{
  "n_layer": 11,
  "d_model": 192,
  "n_head": 6,
  "n_kv_head": 6,
  "head_dim": 32,
  "d_mlp": 640,
  "vocab_size": 4096,
  "activation": "swiglu",
  "norm": "rmsnorm",
  "norm_place": "pre",
  "norm_eps": 1e-05,
  "positions": "rope",
  "rope_base": 68100.0,
  "rope_fraction": 1.0,
  "qk_norm": true,
  "attn_scale": 0.177,
  "bias": "qkv",
  "tie_embeddings": true,
  "parallel_block": false,
  "extras": ["skips across layers", "capped logits"],
  "init": "normal",
  "init_std_qkv": 0.0351,
  "init_std_o": 0.0,
  "init_std_up": 0.0351,
  "init_std_down": 0.0,
  "optimizer": "adamw",
  "lr": 0.00196,
  "lr_mult_qkv": 0.7,
  "beta1": 0.95,
  "beta2": 0.99,
  "lr_head": 0.0107,
  "warmup_steps": 223,
  "schedule": "wsd",
  "decay_fraction": 1.0,
  "decay_shape": "linear",
  "final_lr_fraction": 0.02,
  "batch_tokens": [16384, 32768],
  "seq_len": 512,
  "doc_mask": true,
  "train_tokens": 138000000,
  "steps": 6048,
  "dataset": "wikipedia_en"
}
Each number is 500 + 40 x the weight over its row's rms, rounded and kept within 0 to 999. Layers, rows and columns count from 0. Numbers have three digits each. The size before them is the row's rms in percent of the matrix's.

# layer 4 MLP down (transposed), 640x192, rms 0.0831, rows 570-639, columns 0-63
102:461467492562470525483564496505442517475462554482531532480580432517449421520483588480544439498506475443487538462422403513461469538521600458478486469562488445548551490492516512540576547460519544
096:463502513495462512545481508509523463557484496401485504450481371528573501516486515453471435501473535480539551504472567545479512491442385510533505482449502499539528506487495498514502434493493444
104:538526465583556560471429445550526484568538526539576502549432442444430525461555482458493525482533442483461466482470519499543510452527559515492569444533544545503488493528428532460476473480494464
101:476382499448489508413516487455568499479491579477561443466467475580522530517555464442543559462592486523534546537534455503557493569480458468502513493517467583482516507556488466474510546484535565
101:553507447459520498540458405518477494523520588519489514451582482494518508546530507517491533493513517459512509508506503533530552463499562494526563550417512480559490560580516528476595568568510545
101:475449449500502481585494531474466490499482445539506598493531500508618516479534469517500521409493488463494519496519471524434479587470496501470434507513543477515452502500509456496491559514552523
101:590522545438471486577587492458564506511470519556463457522519401536485498559433429484515514536462609541527482552506484439558477458482456420495474496493546496526486434451539460537502443440491444
100:463511501463513502437495529535534455513540488446474501466515509477474530386486524486449555448454585510482509493492534568535516526464454494488496494483526532536468524460524511542490450547467459
102:440497549502546429545450495458494518527517564517535452474503417499523526535469610494535578597456545559482473487542518454535471437501429455543521533540436517449503456543481510486550473463564483
097:441489522516520529475474528507537533514503503484549512487563515485550528471442543487482444563466511494453486483510569488599424554546455528429533509527510468546501540480483484464491472534457504
101:452470403435475453420430587482471554452473455496470504439529474459520508500476542515555479528429538532479478536521499514466634491447509572494502527536389549489587518509522529484492535549458451
101:469483502505581523505565502570468445573495484558536473497572484545437571481498499448476478467554552505517483493492548487485511485544420496487482572557486416490535473499558468558461503550473537
098:507514432460477532540469490506565514408527522514570515494534452498523508456459559443518473486496439520469473463518531532468518431475535460478513472492512504547529566509476536460485579482466517
104:512512488476436554445474551510518454465498542577529551480465537518462513499504506451518475521520460527553494524504542498438489524415483570484437498461449482479444544487504453558493494484438492
105:491528519521547449551544511518445518469527503462405411536502471484499463530462470503436476519497497442502534565468474475524504498478522541577491505486513507511502542485496441483526483509479504
098:451503469403522490442587510525490543499458425443461511473536476455534446446454536515511518461469564463501496444443576465502440600497522543530441451451474506546545478491512483560491505449499486
105:541506484462623456544471563445489492501501546464537538466502488462523523498534539489517522510538453488581460492519466508462497463535498438465483537547508522506408515486543534504579517502503441
104:541415488472526568531500424567505492446460507481438536522499530527482525487459467524523441463515516439491458535394493514493478436495473549482522425465514442553480492488454526464521508517491526
100:486475521550476578510488486522484457496523506474575482393507597425508509434543530468511531476541482431506517466568547506483467535440490502502500469456552521545495565493457493481478544466471523
094:481532594513534457435459564487503469475524512561440538515415476477550470468543424547534544510460499570434520515498546469433531514495559501523483474497476522529466545514461491453519463512511485
097:481508524494478505544431461477447515468450464506475462435539501524516522519479434541510523520445498514530528523532471514516511489505490550551498536549506459487482450487500502558520489580548599
097:524455532561499468482496500489544442509521513435548466485553479489474435478479472506504493426529371476469487524449530527475502478558480479469572523555507417430460477496457574519486508582498505
094:545494592521516545453542502475432412521528516513521451516457486486556492479522449471551591515467486504464519477516514466513515489431556500476438434481477433530446546566521403501457479483497471
103:520553458504480506512559476415518474480517521532449486527544472522483453479442612493537526517508509499477471457501523572465506476518502476565558551528462492586489514529552487532529523521494516
095:505562498516518536451459452511471458532482516427524473478504563513529552481484526501481457445520475453519532561495469455508533478504588462483433400502495557464602497441504471476456454523463508
091:509508492535523492494548503508478551493472496496358488499577537537477550418459549497532459562512494516515510518530493492444552498529528511485509544516479515472499499454484518477492550506498545
099:482552508462510484543564495545534451518476481499490501572411554512480495524444501464487544420446534537479557555457450511525505558485494519494507464548599370530533465455492557479474489568576563
094:481522518551466471496482484467513463496498508529461453474498537492524489518449521553536425464492469449547486502487548557534532436501527490470460532452463475502526539490473520406590496519532456
101:385495582450510562503515557445444515537466517503463508499417547476496481538485560491551549498464546560479511467522488457508527485502584538520493514494509445536562459474499508499512477459544505
105:496536446586527451543508552485465498473485519529444433486486504529477448472531539488449485494466514482546424500460597541469517479461537455456475434474508488466481485494463536498449459488469464
099:453525527519442567494555549515550520522526500521487552470590558521488534520503506496527466469545547549487524509499519499454535431505537517591500472534431512470508532533484452493486537505469527
101:620467530450498500498558479435501554520471500484531484471547419470514491576534464514514512471501477476485426482472551571465484489479451436534473520542491507504497499534471460529473460536504453
092:444504487444496537535476497498509428480549468533599472469540466527489465517520498552481513441538500583509517521479440501448598494496513479425400558468505554548469573518564491470547553513502544
099:511504432475557460456489526505506507503525542524516497569475475569464506505534483509522506543430493465563520545432523401468632505499465550488500511574497465514497498497477530471528524416562545
095:467500477524509516507508550483526503454498475512545474446527486504510484536545472522481522460500469530445551546456523463479497475542440443495526513544516495431422517558439503518508484601444435
104:496381482549525562477468483440503497435522489448473518574467456518592532486500499546504517509509550510481455436522477556512545472531467545540558458479488564505469475421520466517565459462483516
104:530434474540508508509540538474556524477504497490527578555503520546593546495511533491565422487533511474491541536521524467546529401503532457511524453514475496535449442498514474467478498536570487
102:461457493528442472510489504539512493479456502484530521438528544538554494507510461500467532483535521504575550413502467472532433513474489405524452486574443468536417580451505478514526500486516485
101:511505521485488540482470525501470479558538523500553484508480442534529497514512472518476470457543478494534588453431471519496512476444461497512487499498553493427511526529482457380508543464507524
097:517528560449495476521538574483558492513512483507519446485433564565512427538479553429499541499453465477495469491526494471463471445490467512496429544450465478471462463483506448526548470520541541
109:484468536548553519495604451492520471475452529517530527509462482463471467532513575457535466537458543487549492508490466493445442479580467505461500448424514539473522538462456517509451512504513561
099:479418552455502499506475471481464480549507546513473494457390498546477483514603452529463458461449499581464449524546513488479514468496488478499495468492487537450504559515548493511444472579467502
101:538539523554552566491498447453493492533488509434476502497435517497466504489487540445575482521454474486496524525560478470518486581525529513578563508570587523512566486476486461499489432490525485
097:419505555563481433512539510494450552477480493493507491416544532573468522609421493526493460477473563504542492570600531523556499560510504504519481469526461454492482462489558452434508408468454393
098:505481448471502460477444456468530525540478477499486529488486494499451453473484490538534466552530525522535474487503478517487586448526448537544531477493523479464592560457466493519508473462557444
101:436463543495560481462553470480504431423574472441504517532561450487497463519484627467514508450539566520491552512405487523495490543520523530446528536507496536574527483504438557497499533538540493
092:480490465525602549451518561475480490469519521502508591496599463459543513530470470455508531528460480535477516469580488541552512555531432517516523588505567507556560524477437519541471509488576429
104:494449530455473461539541561506526468439515490538541527522442505556491534527518477493515508475490545633524474503525469471482460522505498487539395460608479488551531510416534540523469452516516467
101:462550477511556483523485496484545475451469474536542455481447487603503482556466507552473437441490544473474491497542545544540442504555495468506459459564588556488483447548513456558501433509513462
102:499529486530509479505432467482455493500488452428461506482527471539469490451502497528464529514499538452520597534512506509510446500497551432518547580497587482468545468552505512483500513534480493
091:534556478533534529571518522527551451473561453481445583516442489415484440503424512536397486521475463478462512505433505448500505501538418520499442528531563475508416457451522535485467550484445448
097:448518436523544444590487463547497464498470548421482506449519470456478491559511488488427442497470531520471439511505492437533563534565496504489517523461457588482462478555481545478453494466474486
102:512460498466504432524491476464487547474515592543522517491505507507514519557519536523549471520427444507589496467535423502492494502541399464486530518552532476483459472496517556415513447511491363
098:510526506543508487513482467505524431507535533511472490500464544563459499512497514449617506500549453501447505479485548404450524522512403495548488495442513441464577433515444538485504469499450529
093:475478438491508501446504446523493536560499454479544528580482466434495527459515520508490442508459494441493478407427462527483462524521486497501526531535468473502482476538470504470534517511501495
108:420521574481486455482524517535541552472479453445552503539460487453456490436481471516511481567429477443491548482516572534525510549466490497485487491468543497493541454420516527445579497528419480
102:520473487535562455517558498516514502524486473543535467459504499537542552582488513512515532462546469530482524532486456457485502548498438534520472549464489458536404564500501482528471496455531432
106:460475452462439502526437542510476490536508523548501414461443427450421522506429464456478490545614518551518458533441437418540535437516480476495513552423501490533442491483541475494471480452514508
096:463529512513450516521479494481485498421492551517461498487503501441461468508475602494531564499559503531459481542517569382432513570565546540469516514506494429457467451484443453515490495474498534
103:534533453550485492475520499508448456519509430537491510491520486505466383468523459500451505479486472498519423557496483588467461483536524502505474442477560511586425532507497434513473475511455489
104:578493521496450461500457524523511508521552515516484448430493489556513455483441495471401522498467514474498547483564500519539478582468552486548491482498458627538491523504473475546483507413449454
097:469495435413457474487498566491467554473502452472564502498503478476482438510479565497508395486463517545515510577487506520515498457453510516528535502549485533524519472499528500519506482497452532
096:523491555514529550510526467476513530428529435538548495458534505505512462566588462515509480546531526431534481516484532572437523599521479473505544532468529417488444579438502509484512511458475447
106:473459457505435572432529467515566504494516485474465499514520520501463523501481526499553453511520533535491534509478440452507480532536563519518535570509436495572548488481497510536494520574540436
106:431504520554477480463547546519442483498486567527488526535556515448490517483484493435479501461491468432491491529417510477450438531521471515563565519522507492500459485494604482538561546539404532
100:582442529492465588530525528506471528592482480533490524488523576490475526411484512490537419508509522533465503501553486505580480476482552438509493522481519530474457475510599501570484498521488558
102:520467496489511510599478495516565514551474507496505533464506506485408519511526590524416491548467486545536614467465480521494505507467471487443548610489495539553523551453543479524489496517476518
103:495533485520521517480531481539493460477528520413502491560463526497508509459541474571465438505491484409474545457583555394489526533446509496441483488535551511516571524551553457505493506484503488
100:484465470477485470486427494556459453456463462502466544534482443459480533565445429574467513510478520430488533582484459449475499461495514440546509442553418566491508586544403494578472532534481476
103:566486566538531444500541530493483549506464526527447545471470486502577551508436474519535482421506511547493505445513601512494526486627514547494457572485448511509463448506546512537500527555540453
# layer 4 MLP gate, 640x192, rms 0.0917, rows 571-639, columns 0-63
092:519484474434474514509494474518473498425509511549576548492517509556487496424505532503547540435451537472486401526540537473458517471484513462523415463474475502554543455574440469428506409553543374
102:506528437563523537465562432448437534532551513492500439496523505551618458507479510473484408548431512461424520526538515496511494469534429557610506531532530569496493542509512559526489462510465424
109:554472499537549473453506547470451530513577420481522426481536577583493519476559466521516441546499538467530546465467505481513594557498544523497525532507510508498475573451462483535540462488529577
099:499494413503534474428443491528571554501416480463467482464522556552430454489457543441397468528505625485507419515447562550503505600425459460525494500480562505572530466458555526471519468519500578
091:477517497477584419485482459474523497545489492486485498497496548486509488445516410494495540531443456503543499493508513511508522481511452477468489514478549544464520453571449549512499487478446472
102:463482446492520469500533535457411449429526501616525495435429565541467493539531487467465511548462486564529481489507512456526515487503519472458451544565559489532482452493546453541419530498484449
103:501568507513507433492489432541556438470421471519495473492465461546528500468475453481553483487530582488543494501513493533524512509440584500492515527397366486498513518518492542581477513457572519
106:496519482428479495490457535485490450517467531495527537424464576509489551482557507500515487490518477449471456548515576522452527509508472520487468442589515548574484493547471427514468469492481511
097:550532485509467539559478446488475467480484535513463576565468508479478465536494564575527485481492453512503483424501541501511490454526543504513487463509471542550543485487479647517538485441509553
105:529468458492465430489524507537523480533467588446523560541439549568527559416507546509577447448450533391501541569452519470512560514497528515521536483439521452498511520465486458436535549511512516
099:468603542544515487482583546469434421417499515450492540424489576497576492599543495463540493489487549543427588496501479532475439527511512498504463535500490528515501530452483497507560555447465564
097:493528530492518458496500543526421568442527525491513485540474467525522405514531478551506463429533478447557543480537529468466453484480493472505561531606615475538511523545430523514513573427469525
098:545597527508478570424510501501486471493466570509577544522491519527564479494475569491552481473546514561565521563475546499512488487469455527483452488472555513587478499552507445462495461517506511
096:525453506551462520463451518507521528520558495507525464450515517486534466492531486554457487565548450497531514504485458470602470536451537479524562527508471528548543504480399562525488503559461512
096:449470517497510507445537524440545495556430490444486496526561557535451536560618446496446516542527542560488454556525508522509491502545536428563491489489568449556556442445480524477563463444589512
107:569465447518484437439473530438507563514511502501526474530506490499459526505514472542460483495476497453562412511412494496542494428547461510396483524503494566518492485604545529510541541443484548
098:535552498532512475478522451507528474537506476546515494493541580515513483580508578539514569445527523428556520512501526515446493559481428499475511515522457493507501543489460484562507522506511560
106:554536430470506513522501452485543532507421426485536464520556574469484577462476401495455486472486564470490454542520456495476453521465494520525522455473523496575503481516483521485449498421496449
096:508462515454456552513478529498437497534488550500479477548478523582500529522484502504481472505509504428472539529504521456535513478559414536461500446384463527431525441465446485422503486500497464
101:546529490582489496484560540510520551484509469536441489426491481497491487428555473552449506564507526515532467501412549565525460461511478443507473485441504447489513529532457562468500494528506560
095:475566494474511493499414503570485482370485479495442527516567529488413510500506564538457479487467531487518435529536469499411520533436484485518487487558541510505562571482537489544467441491431462
106:498460491489506447533477573530465453514540515487523495478501525535540454510475515517453478465476472533454433555453405474572523485500498507491435441534453498498520486455417567432553508451502528
101:490531527538425429475425488505463560485475498486434587483511542570563537485460521498466453492437550469539502453499463488546536496466580485444517506534467494510502604446523541539437512430467541
092:494530524473477542488448515495533580478521580521584529487451502457476548517526516568531464480498546484546532513592521524456507547430469424496463454521529490426456551520487517478450499489496548
103:491471487535526508502581603464511504516554538445536508461574563564542476517567501434514523527439557456455544529487522494495546523498487558494511502573465503540518467505526451552482479514535430
096:479469465521456430541469445557499514473372478489531556515503524478529471499467562525498419428513487522508519543493572468447519494523554562486472536475495529546498471490499449507520520455423505
094:558514473473561506448525528498489545460536492542559543496463496531484471368537437524488472421401542504520423536525470433481574490428414488466567558514488479496457384540550537513604468472535558
097:549524524499486489463530461561521587461495495475557466431536526575425491478515516560469425523506539581554413559523553480507487523480531498472551494470564581458523567503494488505547539443501505
106:436523523579500463438450506484484515522488540514523538481550513511532488518512491536523426545486504455550491447488521456561476499530506476516494471442464454479591505581484464534496495483498538
096:488582426452485437573428487575490503571504484462542437471577469488491494533468522561524493450518536547409455536557495482552511509537491418505481494548494557531515500530480504461521486516530513
100:529506445552556463516488467500545508578497463496467496511501471476499467423518573513539467472551606446512449564545490541430519520584453483524503552472473503521528516522463541493541477480554566
089:442575495523477531510538512525550475497496463422462546515527478423472527568535486538487534577493402499450519518521476492499530487539461514559506524511494485525525526558506500422544505470431474
095:552488405453545495384504442566510546480451480520411483548520529542498454453539510463495522471415466556516440492501468435548470535462485521477458445487456518548556519506525569453474543538419479
097:538524510477548522505451450476588534475448496565488513497475535474528495526510538530510476412531546480507499474506512468488511543461531444550562632492493540562530482469542553467523469475445505
105:558528466551465464529448523427470546437536523534522510435495570570463516511470467512529489458517579477466494534438410471505487511477509489516497497434481499485523487495510538492509509506528509
105:555508473453535435442496437544468406464536551553513479526443510528484496536496499445578509454440514531517527488514440459543487523448517528541488525506565481541604488421394517482456494467490469
095:464559495510497568526492509510440471422520545482526523495463500463468492505511537575472502513508501457530477489553517479475487528510589475513480525486463556559463477519564463536497452451520557
101:430472450502552524529442451496526477455524503534519538524450544527460478509426467507498478491512474443508512473538589454522484540452498499558611507497527515485578484524505526528566499459492489
094:547473535500461501504549567545482483525487482544461496510403488534567477472511534515521456504493465430529479486548514568471407531420547580488496503552460507557398574537573485488558505537479502
104:477501441566544488464509457480464609479503455525467552516545512460532502545460483540502452493458505468573475546462464479538468487535495453472486534542519472495567480494477524552492551488462505
098:496534458512554531484537520504498506494545452566484457447489499436579506533446546476479485567483549481525502507489497499486501554531501522505443459447445491494465476447453518520421517491513623
098:489525515448510497490462477429453423458524404497509583482507521537460486453481542474550484510520500582490512495553531442519497520439578494509469516517495539464515467466532461543564464458474466
095:490565456414511491558517475525462498471514501484427596487595478502410436496477487508523454484515510513484518593564479433484503489433507512452469496484474443524517525477521518459503491428532455
096:564435467530504464550636458454469522489481467540511463487547532510481501448510498522483497466471568497550534562567498505477491499501517573494474550528510516504478460478513545458487474451435534
100:487470517480511480556400488524465487488560523557458563520506501457546408481472598536458508486511567530467430518514501453543502516459480567516512498512474446511515473437534490458525549467485525
097:561565484503520509495453532469540566492494454501515441414496520478451520561572476510541478459450490477547469481473544576484508595442493490487505543429524492466377594469511467528443556451473553
103:524464460566546528489572476509436521531525506470498451569476532509531485522484451503513478473390519498477534492471496472541544452392492488457523478489453475526488464527487449573505453435451501
101:557535531512552450408527474473500500566511576514547502502554564578512478506539451495475472505483558500456516504565522518515496477530535532492443509557501521482547499512408490496538533498506453
099:463531456534577483472508479536452558426491465511539474530527483499516505522538515508464487541480517445446591529534488402508489473510444488534507499471427420506546522571557508530563542510535510
101:507488464555500446497483546488478435475493410541518481552469529515472483483502525532500517492569508474492491449525408510451495550515525556547486491511482488498484582484519453460490554493489429
100:503523459476463551458508571595514531543475488538442448508489553551499437455456487488473506518518492452533430534439535488534515515477533488485536478486540431549483481506522461540410491485465514
107:525460459440435466425512510584476523501443497525435481435486499476490518460534463484470448441493479581498508503534550467592460566447456529483511441471494562536548494378463516508467476456491495
102:532522466515466461511546496548439605518454521544570552535455505530411498495445521406450471481484473495529435482544518426467483408561451505454438470485479503520509455576544448537472578527540488
089:499570480498503540528508513491439502429528519542475460395556579503519473441562478525452552453558481417509503609543533450471512470461536512451506535463547558459512492493498541539393501539561491
108:514557452499469468536548464490480462561530498501433491507550511521400573493453459482495458524513497501511476492500532484516514505507481391509503445464477453535573485486479521546581494513465529
101:485506464493494430434486510439559607542497477536489537511480506517479544470560447456549494465459576481463558500539502510451512491533506448432603536481536481497539517547463552456557586514552525
107:470536451469479438483436493541433535516425485514447534415469514466485493476505523480510422576507452495496441508549476471560516562506566507520550444473570476499539502370496525524521467516526467
094:445399556456464517500460563477470485536542513461442462452449506552510497448540523492583484547490458523505521519495525510542496451468457503537504500518452538520514583587526523493604435523457559
103:513537486427444457587462559477462473463523578543519477485484554592430554571508568541448483457521497500626468528504525534500514547492505459494479458520560539464484504497484519486514480512517509
105:437477495502485499460458390487467526469467539542489521482452517515486499473451478518509519541426466471514471462474521492522527505466523430498497490478509419488534474484447512524468438497524513
096:535521455558492447564487423495522548487605492563528475531465527529506465429465494507490436451427524446516463535422529466520455555444453526509497522476545571555445508471456526562433482508461510
091:536588543557504502508504477427489473448416557507505506505560492537503552469553436525498475540537472505488501485517542461531453479474464458505482461465389446526517519542423582512460548506516529
102:512544525533504482460497505538565534559461489580424505426476491504490479522407534515517470553539525486520465489528491417586540505536449502522548527476504512550471562466523471523501433473492471
106:546479429435467528451463470484461515546448520479533437395448526463507494546532462463508464550471580529497461506548504537549494501422501527444495449541438471434489470470463459539540429488553480
099:519561456495366484530537466497502475481454465543488503489451542495500567513494551473495461492461550512449539594525488462475521548495473545509401565521467495471412494456440488511576540498509487
099:457480464520490563499476489544511478530451608453485537518469492484450458522539472498510491460460449582550468544487484450514493543561470475395540528512538505541520475490475485520479495402522537
100:516421524506532544446506504531545496483460470491482496497488544511429515562472411471496505504514460479528490569507506447536566456533529483505551529511510509540462547530523555557515479493493502
098:490522437457439468463493510531472515455552542491439560513530449514557546575456499448440443461531540482502476542453502591407470554485469484549467514479513483550493542515536454511450511471379455
107:590488475522491466555433471495530463516464524471541487500493469515545470547467423473486493477484521511450566505500515531485498569502482440497459510477553479507541415450465503519566513461446443
# layer 4 MLP up, 640x192, rms 0.088, rows 571-639, columns 0-63
097:520487502517514532486522521547457446514545482499464423514497489525455463477512518479504491481508475497478474526502517597432514442520560479490512541533463541443541459484445492487478492540491481
105:542517561518463510475529478463506504486506440610479510441436510477519593482456524433494475511428508499513463511506535512535481494558532493503426496414472458516561512509464451517420494497484554
109:531500490505516460489451496457505515502494478517435497495469542588496502543620506442504547556487532459572593471597439497539530511527525570428503528515527552539450507523443443467508553497492504
099:411508538503518499472600535459497507498534503547470499478411487440498469421473513487531432449437443545480472533476436478520487478520538460489492498524515471541414505531441495482507529495538446
099:519510501538522491551512500575562518577520487522458550496494549483558527520550439510517526518556440471480482493493483503431477500517491533500481552495451517431538485444557515516493513558490506
098:494445471492573506536519511544540439548524444510492437505443511516494558519500426485516518489519490530564562465522530493445522526502466470492513523474463530543470476540483518503559514502530470
103:526542558526474521485501464503556404515470562448427481499516507499551568465556467500429480525490512512504482462525490524450552537555471539479486514508475522520536557423532511554439462475563479
102:525467544473574526496491491436544465436536504542466473491564460502510425473498454463524523521508440522470559553555501555522587498381531550567551488523469572530426559533531567508479522498486536
095:484489519471502584457577478547558540588535574445473442472527561544529486487493532539510457535546525477525501456475525445460497497513461501489487515536494508513491431512606502530498572515495453
100:402459491478484494446505562491443484466603422550498522559428492510596523490531507467528499497452488508475532455527454530499549503486462502457513486460551517432554474547519490576574500551476480
097:530527491503474473489510464488537551513465538522442465450492492454533531517467492498522485528456514572456569533563498446476488367588503519576470468557522491523468538484503559469551490471498451
098:528515452591530530528462470483546446429498452476467578543479453453429472488520550451444446526408523493482437471465454535524447543547532521489434456481569492421485507511485537535494529514537527
103:452557466490508520519520531541531454478528451492519513446517507516480452473429544451531524509562471457506446386531477490547515471480519555573555505551485554521497530517572521461508484437499493
101:442512473497446543542407584520499491499579465523450502524456520556425491459443456525506501470547502409455504506499454479535440496559457481520433516584476584526452484471475488538434488543452505
098:552491520505458465504446581487465460559482532480567509504472507469506554556489543524481467488528488469502575472516533501521490443557474488418524564534472570548544459524420474558520478518442430
110:461543556424541465512470499469534499523506516518427536476520564535451437584491483516520561377499439528545541495499506497487519495456457521485519457506453492458512521482445448425456504526444475
100:495484568473519501528541559527524490529512503504498499510507574465491527425447567540472485552491480480599520517527519507502508560506514509530528479460488600493466411477444486553514488509555507
100:591470512504529458552561523427512578454517530537456443467464475547581476430474477517495512439478498513596490476435487498447419495571530526463521550495525517585474498517487525484534508544518479
094:511492502511468469447430451494564492480501513450466514538500446496438544442492483548512468432514483544510484517506528557559446454469504500479502517505506493518501497536545524475422440483466510
096:509484575535536418495490538539557473600493547570517524496479546345476577493493545465512515476475504501536493501451527460515404472491467462485428461536441501540546463398501527526498537506484508
095:512467509492514530452542502442462539507578509523522499489448545478486416514527462524589472489575497482460532439557528466453529487574523542527517541534507473478487540498518496495484503480536490
101:436506426508519411541549463542504466520530574512572580468541557461487501528532571442468510493513449538501480493413456405522533561507453503523501495550516582411535436442489507529510458468473571
101:586434478494578505448453576409490536552540527524484527477461465471465515490499484449457484461473535520530523470457517480499470533414463428558480449413404475593481550460473515522500413496507517
096:442469453447492454498511471504517449503562530457480564435522485568490518499554511398474518523411535507470511496512463493461527589496493515535537466502545487505442525481487529477506538491594488
100:478487439571542545460443525521494476472510408482557556494476505498519486509553474513517519525463540434463523430526471426523479487474464499533638510528482482446540523513505499517569485477489484
098:475499497493546481548558460414516489541525478495505515475450469534436510485520457474490478482501577532432486547458417448431503445524584490513540476462469496527503487497451532503493520514545574
096:466484502506481518468495500483490534483545483450469429551458461586466514560429501539489581527483529491492470484450523558507446517479519466574519553461577500516525548526534502495500534474510494
098:485501472520543485561471537526524491588470483466477445530528531523540541522492482544512521461485489448495637507460453554528472534535465466524503494471440533547532582548508512426500517540473509
104:496506565545448482443571527449472489490528524552495445454512551514462599464507475497495476476507542514496533481513489484507458511564466533543520477448452452552487507556488475480460461557424499
101:487442507513509523457498536463500520458571538502469572549518520481480489521534462508552500484458498546535505523458447449485468408486559456425562478425510424484546525420592554529485544484479474
099:485523491512553469527523491498481474512459564488537496563527528506486507587540521543526546498538504522521513496451498482562439469547527521502457545493415427482563438516462427506427515456487433
093:480468484485527492441438458514541499517476482478465534534580496553522448523450457447531467511490522530458497517478469463443445519509414499480498532513546523508404645591469510479494553453485503
101:480488551481502513518546518506541484544526513482496511472419555544435570434545478479472415502542512559591462506398482536475506491561487482517514499554508487475494423525455489561531467502480504
095:530477513486461484465512492537451446515428489456463526569507522440546572499501508515488449530532465563494525470561444511533428556526537442535481538484459469422493559500505447504486472505461436
102:461517515553500481520463436466429551536503501491410560435515516532490531543459470618581509512498432573536498546553468529631491503491537496527511502495479538479567462459501474536428438495517522
105:483482525540473497491490486475575554526477486454508557497560536533465521510502409487504496560486510585467559557471544517482455513496495499555396456416524521546583460483471490452512478531509479
105:461466456513558465517446492513527524501485541461545490529473503498542486484479602464562459528498477497478536399486530439554531463480512481559515556372477529523487527460548525434557566474430477
099:500478442521544494496427467494450473507486430477442515493479469548580507479511454419519449486528472570512577573472431463491467449417467493511536529549490415439462502463509478514488498485488484
096:496488511555507409468472423464513544473516520530464529542495528507446514553582469521449479557531525472525488579512511514504577528522513439464514577452483514447504503546493519545494411533462535
109:472533516562582482442560519541516495433425544578510506517482541495471573526507545494560459548516439519523538516463468408486544504583444526514514524502549526557484518486471598482494525497478495
096:511576527546454438558534489511492487537497495528530519506581467494447426556542528446478564561512460512522536460490550517564491519482486515458526518508588441467496578456522477514493470517528486
099:468481523457521495542467500446523491484447508540496450431544500496477538537500474440541459478509510501498487561485484513512583531505496513541454492490506419485529514493459455492510504571427520
101:480489511539406451501565459499433531495444484527483507472530521558463488561549517466552462434525547532502584516531424479564524512529492418483505455592387474546491440451519449489451461589499465
097:472522487487496560394557573556454472454502465446584550460471532468486475453505426498491528488486516539456527556517547463536485440545491422526498496515496558441483508483497557442528473471455531
100:404482497495500511485534507512418524510458494435514445548510385492475467557416433562476435505514519556494539490506535442523479539502515482479534498519496529429426506462564510550527491448517507
093:515513449453456481589462443534475555496536476526557464414482544428457461485543501507528469405518490457499452511451469484483539486493495533452412551416483488491465513480541416473494415430474549
106:467512465463496481552442550524565476443460522503497535466535498526439492470457432512492540479556526497442444469544482561507484524472556559498435516486536512493460471440479468523506525533463489
108:504561486553443478483510569528477548443476487503470490524477538508523404505515543528508536467477449517533529435473455442511497525518508494425520494534551470579502416507458532529508468432549479
096:505523555518559536458498459550481500522488490479468527452475460407493419571508491516471465489429426482484524451484522428497549548555586533470456491516480485528408545512483507504552555499467583
097:557514494455460520512544503512452546508461596455531512516448478479523503506502467492535512491504493503508469524545510515563476484491535510485523529471548513516519441532483537514519439556572507
103:450531495507543579486513492484469491613528386504501434507548541501521482498448499478517479497507489467503443481429627534498486519511527510457576469474475475462465495504538512535472535516490445
103:525442507523436555483470550466454490477469493512501497441464453488447470519503546493473468482552557532499531484490520553522502595452490461449545495576510548580453470538472526484544435489517544
100:459541547512527468557479495457527550528472384476472473527543491519518515473558581597482538494498472496554458427481430530497505481518546527500545552547470490554478566571491516505504450453544393
093:485506539480490615521550538480488470456521530452525432456552552489532569517453492497441532520532480498504498485586545508465573504565517561525469573460524540457593462525469474513435545524566509
108:515480532528464522498521509561478484548449516474510415561445494428463475495520482543530477541493492520503539519433554447554559499515475522435572546524430467456501445453463603507554501500535473
104:502547485488462461444551520457459558445529413497510470502540481497513605490532439508546574536485477485492515547552487538606539523564552525531557542464471592504575508544496458477452533505497513
103:507500469519464536523433478500528515501550376460428520485469521436538509502434598476481489450497481522552473464443510464506508508507540541501461482423517491535554563459508513472553548473537525
094:485499468466557447421429541568450546485477430494484527482531524515456593484488424440553490486480534624499518527523533521369478532461495516520497488457538410471511459510514488471505476427503474
101:530525452586481484402510486525546526511502503499509478564469524483506522458486419461513508532457524496513497500497478544501476495530418527543508467506473380460535506460482539470457488505560434
104:532538481517531452491475479483484567482445507509480460450496549520554513472460497509517443520457503566464478456533563548521508443498510512537517483483454410566501495503505461479496481588536520
094:500443454521481540427507555517402512493487503430492532474544460470527522459503559498466598551527473536464487467549462476482496476477486542495582568517519481469529508533504466493515491420500481
096:517553525551466517520492461524489564557512557545479516535433520483510478505402491516487472492465483576542474564513518497539414466513465447498493494500475456552468531494474475546457508488449516
103:590492532462459429452535495466530519496518518561504437498509506470534492486485474484530470508508501601567506468539508562388537480403579556515483472477547498521507479497518506528468486501416529
103:557433443552538483462560428595527530499512525488457566523491519514540494524411491406431460532419447467479454482426487481471463477510558515498558515519420462491522473496510527489479448491574560
101:508428480527477498489549520446506543618505514437483460534485491504544522493500537516520515555520542541515511468470536487490466435470549552551479513634489513452545499502517484478543542453552557
102:524485529505518532487507512503472585423535519495493504425560453442589413460553446498385478443499470535544519501585552552540517535533516475555557530474509527471489555539489549570506540510529437
101:536506546524467507564516515488452460520531469502538515502509513471538553489596411505503500505508494480476501454522450541512507487544443478470523478460452509498565596492464534463513469504452445
103:516492508536565411545486484500502468562515605617473451516472569473532510497471559451481482525533525582505482518548503475444429519512478461538496518498549471489525490417514472554551476510482477
106:539477588459504492475576422533425447488493464542480540519497532525435491450456554473467531508536521489523413529487602517531462513471530465518483482524471490541444496498497476471472417520475489